Weights of a small transformer language model.
Architecture: RMSNorm before each block, rotary positions, no biases in attention or MLP, untied embeddings.
Training: a variant of Adam for these matrices, 7374 steps.
Each number is 500 + 50 x the weight over the matrix's rms, rounded and kept within 0 to 999. Layers, rows and columns count from 0. Numbers have three digits each.

# o: layer 6 attention output (transposed), 96x128, rms 0.124, rows 20-31, columns 0-127
# v: layer 6 attention value, 96x128, rms 0.126, rows 21-31, columns 0-127
# q: layer 6 attention query, 96x128, rms 0.0956, rows 32-44, columns 0-127
# k: layer 6 attention key, 96x128, rms 0.0977, rows 32-44, columns 0-127
o20:396591512499530534438464441495527494447471498574467488468512572516507426519597414515474515501529501591545423478520494517448542488563477487531559531530446397495585537576537471483439508504489471461462484469562535508494566395544454396360499568510414513447454479511519531489497477499507348475592500515510578511507568449445485594568555452471520539505467466461469549556321518455543604375487
v21:460485465517537446534428472442513465381536472511467654446506542547462406526454477416381563566525505461503419512473544462602523461443394489521541523529565485435523513464358559484477556559350425566501487422557565525481512583448508522482548427579499425502573431399486479421516520453509478467520480434383552429434447502554477424503432458530493464461542507557483565560537443390558441448524
o21:469462453518539536426444443409464510511514559489438542451496546441463426522474516560454606493567425408510432578419492448532512507395498501429583497577559491396549514506456495574385431538405554529463436509481569540532526516489475575479460485544442444476621510353489510447518416624488466511513405472420484521493516540536518515407467522466559453464480528459500479543498553420606538473630
v22:480429436561532554523503511618571405285358452611442493516452561498552539373452432571481492514518390500579451554483596572383588542458407528503484405589564557415487521553443513471466444440418505582491416479465550634549423514475544462417474640497399496471418600502508467452508484531513438455414457366483525470477481561339448469405369577542430543572432533631394543540407449602436443489502
o22:489504463468580574604467468585441507465478484556540495503552653440459581597551574483475540486466421486552552418439521636544546571375516521430437548610578562477548570514536449472448444440402541447564402453489362490551518634453531460543434628446439498470434502539532511576462458452465482428406531512582536486480496539370573510402557406485458504512465419480510560586339491418570605550532
v23:627477540553462472429555486507451485550512568586498574483438406451468598499387415471532336381439542480444455396460479481443551491504627521532505417372539484595390466440596577434554524513635551476511505556485533506510509481469457575577525444522593470589438504549487617594488517599460467504499623523443424600448499442467569492508480434496454388549532423540506488394491504456382491489393
o23:481581565537542464559473512458453476577492511465443467470409525519434475482544356429556365509446527488515488480630499528546504391560378513507535481442605481666540451522491526408618509546472614536624553561460552488407467450502458531520490415502496470561349561549424492510456676521511488396513483526478515550488479490450453463487567441442579451491505567513498570492538557557394506351425
v24:579603459501602427495598540472555576518387537593582483415546428396531485538475441510354608593422468500466485502595529578463583458523397567591547460596463491558538549590454624468494438537573480504438547546450541565535443468535574501400555630449544554346509527458469564486462562523521561477466596438481437564484488553470434499484490581585465588512485582491497568533455442539485399544490
o24:574564476488621467602478552483465493408441548501603523475433517334433478528470502507466484531484454450544480560494439563490528495353531369557496514503541516536513514484487466496506360507494575475262537529503464476498548559549472509416519593466499525490446521532426478515511568486438541491444528514474521507548521517567445517473581494638467552636539430497464479416386446443523518503506
v25:429578545458583546400405433488519434580493517502430528551581542519554549445472422536466483506524434494484583433491589505422433400625483418460499462492436435600371529510519470517625473494558495604552410544357454523476512515515511593509567482542529557497512545408487495428616490507564436451606457585502447464420514478566516482514569601437489523526488492524457576514596515364472564516543
o25:403490402522491540509399482518586484527502503528485539487490446541432507467527441551468504393417588653536469457517536515438496427517473459609471521657489379621537489477561498573505524408485521515468433521501543508447415591547448515502567483471394422458565570461461486484478571472432447526524517489560448492451475506510569642498499537447544592557446508489519364545650490495490620555463
v26:319561507536489589514511565532562596387587632524473430490668486451423613559523531437493620461655445508443618543513382423540514577514402526472418550518549530440526516517556506479493447573454409512465521504550462493507393466459574581534491332473482460443482559424545359474438487605485462555552375469490513539547513550495414474473563666430547468546466526414475570505496432448525508545503
o26:540403514453478440582520634487472493421419459545489519560626395387466507534417673432522508485542489635432496522542381398526448584545569490477412554526473558397543577506497528456450468545515505549476531526503453551547391480454508555511474483458473555353550551496529471501583469526508523512530456513437379588521627576551539448504521579381501455565525430439567394528599474562536499579559
v27:580442454507576456471567508517429548443359457582454547450500546548524491556463555647564534384538560535447436476560387528498417430417485538505515533432477463516521513480485497404584530422593470521486482523513393477542434549518512528536549454498482449476514538592438549530524540514511588457580528515519571540470509540402544470470514538571450521507433409598448512508447464526480559518469
o27:547524441538530489523518532423454574576530480423549437459486542533580576577491534577551468482524453542445498466488524406487461479420480479511557519528557560561493450589438441471646509459480522557579435482548410522469531549484434529539451553412572428524372510550462482517437590548414499420516574560520521589484450532474546549595477493544494526532531545392439435489433555458481429496483
v28:486446393619362501523576493527418431507455396544425488481440482581462424465446528457455450465508357537469416558450434542495465507503559543586582591576606446523523562532403441498530458495601451522535432454482604523467515547455430497554494607550581516523606485473439506543462570593505507571502601415573462519489500494511556515535541555461536565471448455547492601484460382558615352457541
o28:423413531481547503545385356549435465530536402429523489508474541434523520505559531396415516487564400531514368492541491527498541584521486541550578473554544499499516615513477503477516507468504483475569542465501543542452601412489510429503541603560619485491448571406439535466508514522504462482548486518474516522546483537469553548501460468612587548498486568494517523553294414390476462413558
v29:533512462379591580410493430476427432445508422561454475502517531554556424490516470623466425481535520508519510502504547546557485406452498455524562381506535403540439510400529543528472526466605577522518462538468460534510513577508581493530585528509573568594593501604504571478524538463448476427528506468503505475432398422473568449539559557491405492522433369513427533566576517439370583434539
o29:521490462560500577487418549545544562619536471509453487504531476533521532517547395566493488350463578580482473523482480540545537491425438535527484532547590440531475526526493481506447511434547524506531486520482531499428538580544465556638458442497532361589523405470460536491352600538429561478477498518509539548452378462391491628555527522599454501496528561440457422482496539421445623461547
v30:500358464486399412465617410463516534530635537447541404548460452533628597342535538530456478577585477465606497546521474537412406455564484534526548698594462545480486552458700477527480348440564481485512510418560555558535435492500524473531509480552510520455556556502532518463491587454473383494538517545527557483534462536570510566532442483448545546503387361609509487352448580511527606515528
o30:494451530547534446489495453550479569523575430463549455448569464480468541471501486566435551524446483601506470424489486543496466611610520542555523499443523466502531530430570467517531225453558448501537620413485471567515475323578531418617488601466428543475511521496508482513489457450671450490491479492531564517413389470529533557577497493508538456410457483533465481430480529545407444622464
v31:488397537475393458491511388612614460539518540498451430581443414462470524448573449411482534536510470527554547458417452492578433594491480562569528457575462496473438532447515550549463397536563522504487514447509564489439485515353601532508449651480604533531401475428547547465423569512485524507475501369391499622461505625489491590516463489443562488420514560436556585416491505467550519449467
o31:492451563492558429539521404621484472474502457534503419574470494464472484528497446436484458490549459575545434465478461528505540553556403598513495538469443475443517631469575564483487444572523484479349582525390515491491535320510628502485501557527470516456528497490553525528505472432547510402461492426378521575463434547570450551435507431502516488420557461518488513554434467539509584465493
q32:441538522535580491536639453492444432533444527458517506489519512482569394512403423518499519651554418521555521505514446483516462530557446416494526399370386458542455468538406495464580472367408514439511593514524545519520449487550567502539524461468453488486449517465523538491511459581435445490463471549401408384546459473527562489539501547515501547512436536487539458527461617556562428377516
k32:530497510501463477499474494487501580526572542520523499505513521503476562509471493555555484511488598483583493612484552441477516494472544478482536531555532535528566500492464531516491515569547552543503494453455479567426471495463527519486516507431491493561494474545422452501483478424458538482475504509540521555444539498454456493482400478533494345497487495603532492495530438496480466484513
q33:485544449548466571574606548471494460569517522434478643514537495516456430589479466488573526539580410498487448392472503612461434540550426503496505449394509491530520514525442513504490550397550515458518594491528424483581460514589557444493564519455419521449487595463605505462465467511475435505479508527533467481591521505449541541512541505521459527482498483488525535544475553549555393483404
k33:534553562434530473552491511443560458430460405416536588435496501464524458519454407544635491554527534554645473584439571523471466484472485450466554543464490542527496470491579529535474426425523415489544554455466501469421484450640542480529520466453547426508530458565511547492548403421417393505400462603578437449579520458439433498572595471614588448543436521552528379607483504519536525443532
q34:599575464491449500479501592504568509449473552517489455544526480518455549561517543567525436514447588505495550426517551521545497468491504589591566534501470529479576490558555506492464451596549432583522511446481457523531547499575493477486507503593447522530530475497486489548506560504499496493550486441509471565465545458413466527514407529519471440464560474490452559545479466523546519579483
k34:502491473467572452488475493550533424482502491517543538537481542503470448452558545483527568486502472490416567540556488498547538503542452487433471469602503499489454502553541464525579516493475515449475486409554525483485508474542571472470506385518470573512489466485609540469449541558474503473456494468413557459550487449450522512489547502516536511420475501451507491540516518488503425435453
q35:548502523477484435472395520539423556453482508612524458490468517404478530372568586528470439463404583441533493493560551440509463472465503496470482614643527529460485508452559586502471474541479514540499462458534479471530521527486507495501548442520502556628477529566448479498523524450551580486498546526485478611451465572443465514478471445444504424517535557499532468470495414414394548647544
k35:470480411602542477489544511569476522590492524513520423499480532575502500476540549478427517468537446449410498450527396510455548555497518532536512506430469542404514528521471525491567554510527595418422513564535464531559498437451472533507451495563464556510461532505524434529480532521630568522533581411446567500440439564541529530408467554525439622516507528440497559411480489402473445539469
q36:398440566511539489548465497513511543529590434437497549472524533501518518501538532453458562474579451519512547508494459562507531526509441429471451513511509518481501475474500477514508528481445556481531484517509524499505504466514461504495527502463591503485494540565508529504475407484496498536475528515519537474525516488542505472452550444513516506511517488511509496495522538494472513464570
k36:567507467491480528512493492470467546435482520532450497537487498466508496476491477488560417556515555495578483442414495511450521501489519468522492524542521493514518523480586528488468498453543433481506511523474441490529410539437497496466486521453561468481549482534527512501543484467455501467518526506555525495523516575490490433513507509450477473547502485536447549498447518516471535533522
q37:487509437629536581542585466513435413560503480352463546532533510584535483625441425458529561520559418560478527517462457538494478473546507505566510448425525427566481512474421480520528463498462447479493546523486542545480570414589485513440477566493464483489528442472526493462520489563457377505463443442543495461467516359491527499584559555563537563455484525509496473537485549554606442431515
k37:532518642414506514447524501470470493494526475476528549510516494464485508509488491537582581520473540512549560619523590460479531518510475473469477527555495494508465513529560506518470434493450493557566455401535530481463457524484589504383474413430558483496464469499532531480460385469394467441431448524397455510533589415468497448547549457522589435500504467540531457564538448521528509451499
q38:490546459432531544484576446403442417493478484512464456430496487501547442490411393479508429477483447511458494515463435534529508582543478459508531417425413527571519504490479436483501482462515543474522577461475519560417534495527483466530549526485479555483444545427522451513487496548491452538437478506472480337568530421557520529570518574546548578480509530471520455496509540576522429405433
k38:467527531490500463482465512473556502454443556466551514449526507504518452554432431573555461488441559530538470575512519459509547486524511536595449473440499458532500462503485560510428434462508400512549496474494536494479500455554576531455506488435529512496543482544484485481531448472438532452513438566531473507504520543552486465500564460478532506536544480552519436545515529498537557519481
q39:545467456480466518510484542521545471505481476584500496503446455417478507495520526571532465461463613441380506499491583435429537508420472497462529491538475571461549499484559542563547523554543506444503529454473468473498456523469458460500545499461502483500515507528482504473483511443542561455494460534515504546525510595494555568473538456434465459559480485532470515504497485516436520616465
k39:449471436549558468520461523471515441441560522498532489450535541509449446617514525468459466464505488530418500388481471516479552548541475530499537449466532454526522516552464422500417531506503450452441488534446502514580441505506410471597542517479459464488580535505479522439418606527594525541508473517565457508585463526468483505456512599511510636445531539519514600481486436451471549529430
q40:498407566449521453529548541514545567514506467562536518562472513500476487470538512552544476452459607420476558487509592432447505405501535566514578481590518579477524489536550592516597540583483502415517465489484456468552353501502476550489519463519446472546516502407508459436515461509530519455535476489522538521468496580489525572429470459394453491511489479570449490471545496483459530556484
k40:504495465512424546545542492522508433457532481501434522516574486497420488520562476551503472508551494497475494446498496525530530523496534477434528518533577555488531531503457440592480538513550524468427513450486431516552409525481484518553587430564481458418562546445511555475504562511538574582532499499505491501554479496466561536451487545450466522500425494519521553523512466508440476593430
q41:379503526546507568506463489498532507546563492382420557491495541559502453505434435468533530511529355540500542471504423582531489566509477450503486489444531553494420511458478452530462493457491495502521480482486505541464512529501474529474520531514507521460547518492580501464493507507473502521440459462538494413505487470468481459527481534565488588508556508495563502548502522456547463422546
k41:539500586439520422419498488436478498503467497465461551515508485515549512493478502533530548536510524504532545599447527484539437447477502579610545494495431504494488506507538542514593468495447464534631474432504506529471488561541501509425450481462484521508428475533438488512505425432390341450503571525481514457441596403526530474558524419486485421467510421543503458470538525505529480461549
q42:512447551563496531512497517522472525542486501479577512580459452548492433559429535467486494508503455506529594434556447545521471451598474423551495506476450528482486502431473477387565550507568538466502565550521497440570459547535492398514489483495495418449575537501488492456457574536498459521525432476441556517567472521459469552486458488523488536476453455427510534596538531488485585468574
k42:540488517470440500557466564529528470481491453473519480556436428505484428500563588510522484478530563476563536568513502434551548473486450484561541492450483578477567444509516434624465429486466477552515571472457452548485422499537508463477501500465519530500503478441441500494503448406458437496515467532516478507500450430418472526486574477512534467405464497476483500568504496491415462525555
q43:400510435497512556534457455476527520530471463488458566494526497490495442479420450479532505524518402562503510450514518598573556513506554514547460467514481526461459523484486489532398459466530506510511525496441455485504515495498458543489514535546547545461533473472599549471460480495435502509484490454523437470550512531436469417529520549543548543536570518504558485557535478419530488451484
k43:485438536458538475476547499404537485458501456512479510474484511457555523508443552466488564467483509477489457526497512506524502437458474506599459520518418454502475502526527568447517464492467485546610522516540532505495490448506539537405432478433494563478474471493511458534469425435405492473513534481474486500444572424499473520557540494532550471443533461521477430492507469505498455485523
q44:468503513518559485551582462477513406462476505565532456458464522411555500512503450480521474391477442482466439451489479560392562545458493497507459417457512508486450557503449430537444452449501490501511524484459477465448513504407586558467372453492558587399533445455570435499433480518512519572479497562493498394590494517490493451511585500486576560546528462554550488518542492485534523470410
k44:569513588431514468475512480440507490447455557492559491483594540468619537593416399450530491485451487537495403512409555453512564439535458388501509590477552408448481499491606571415405456433447436509532598446518519430464574417520534440508505434403577423463533515518544459544493466553449482423471504593567465428596558509553591466480452505565587444589468551508458504417484515522499537539574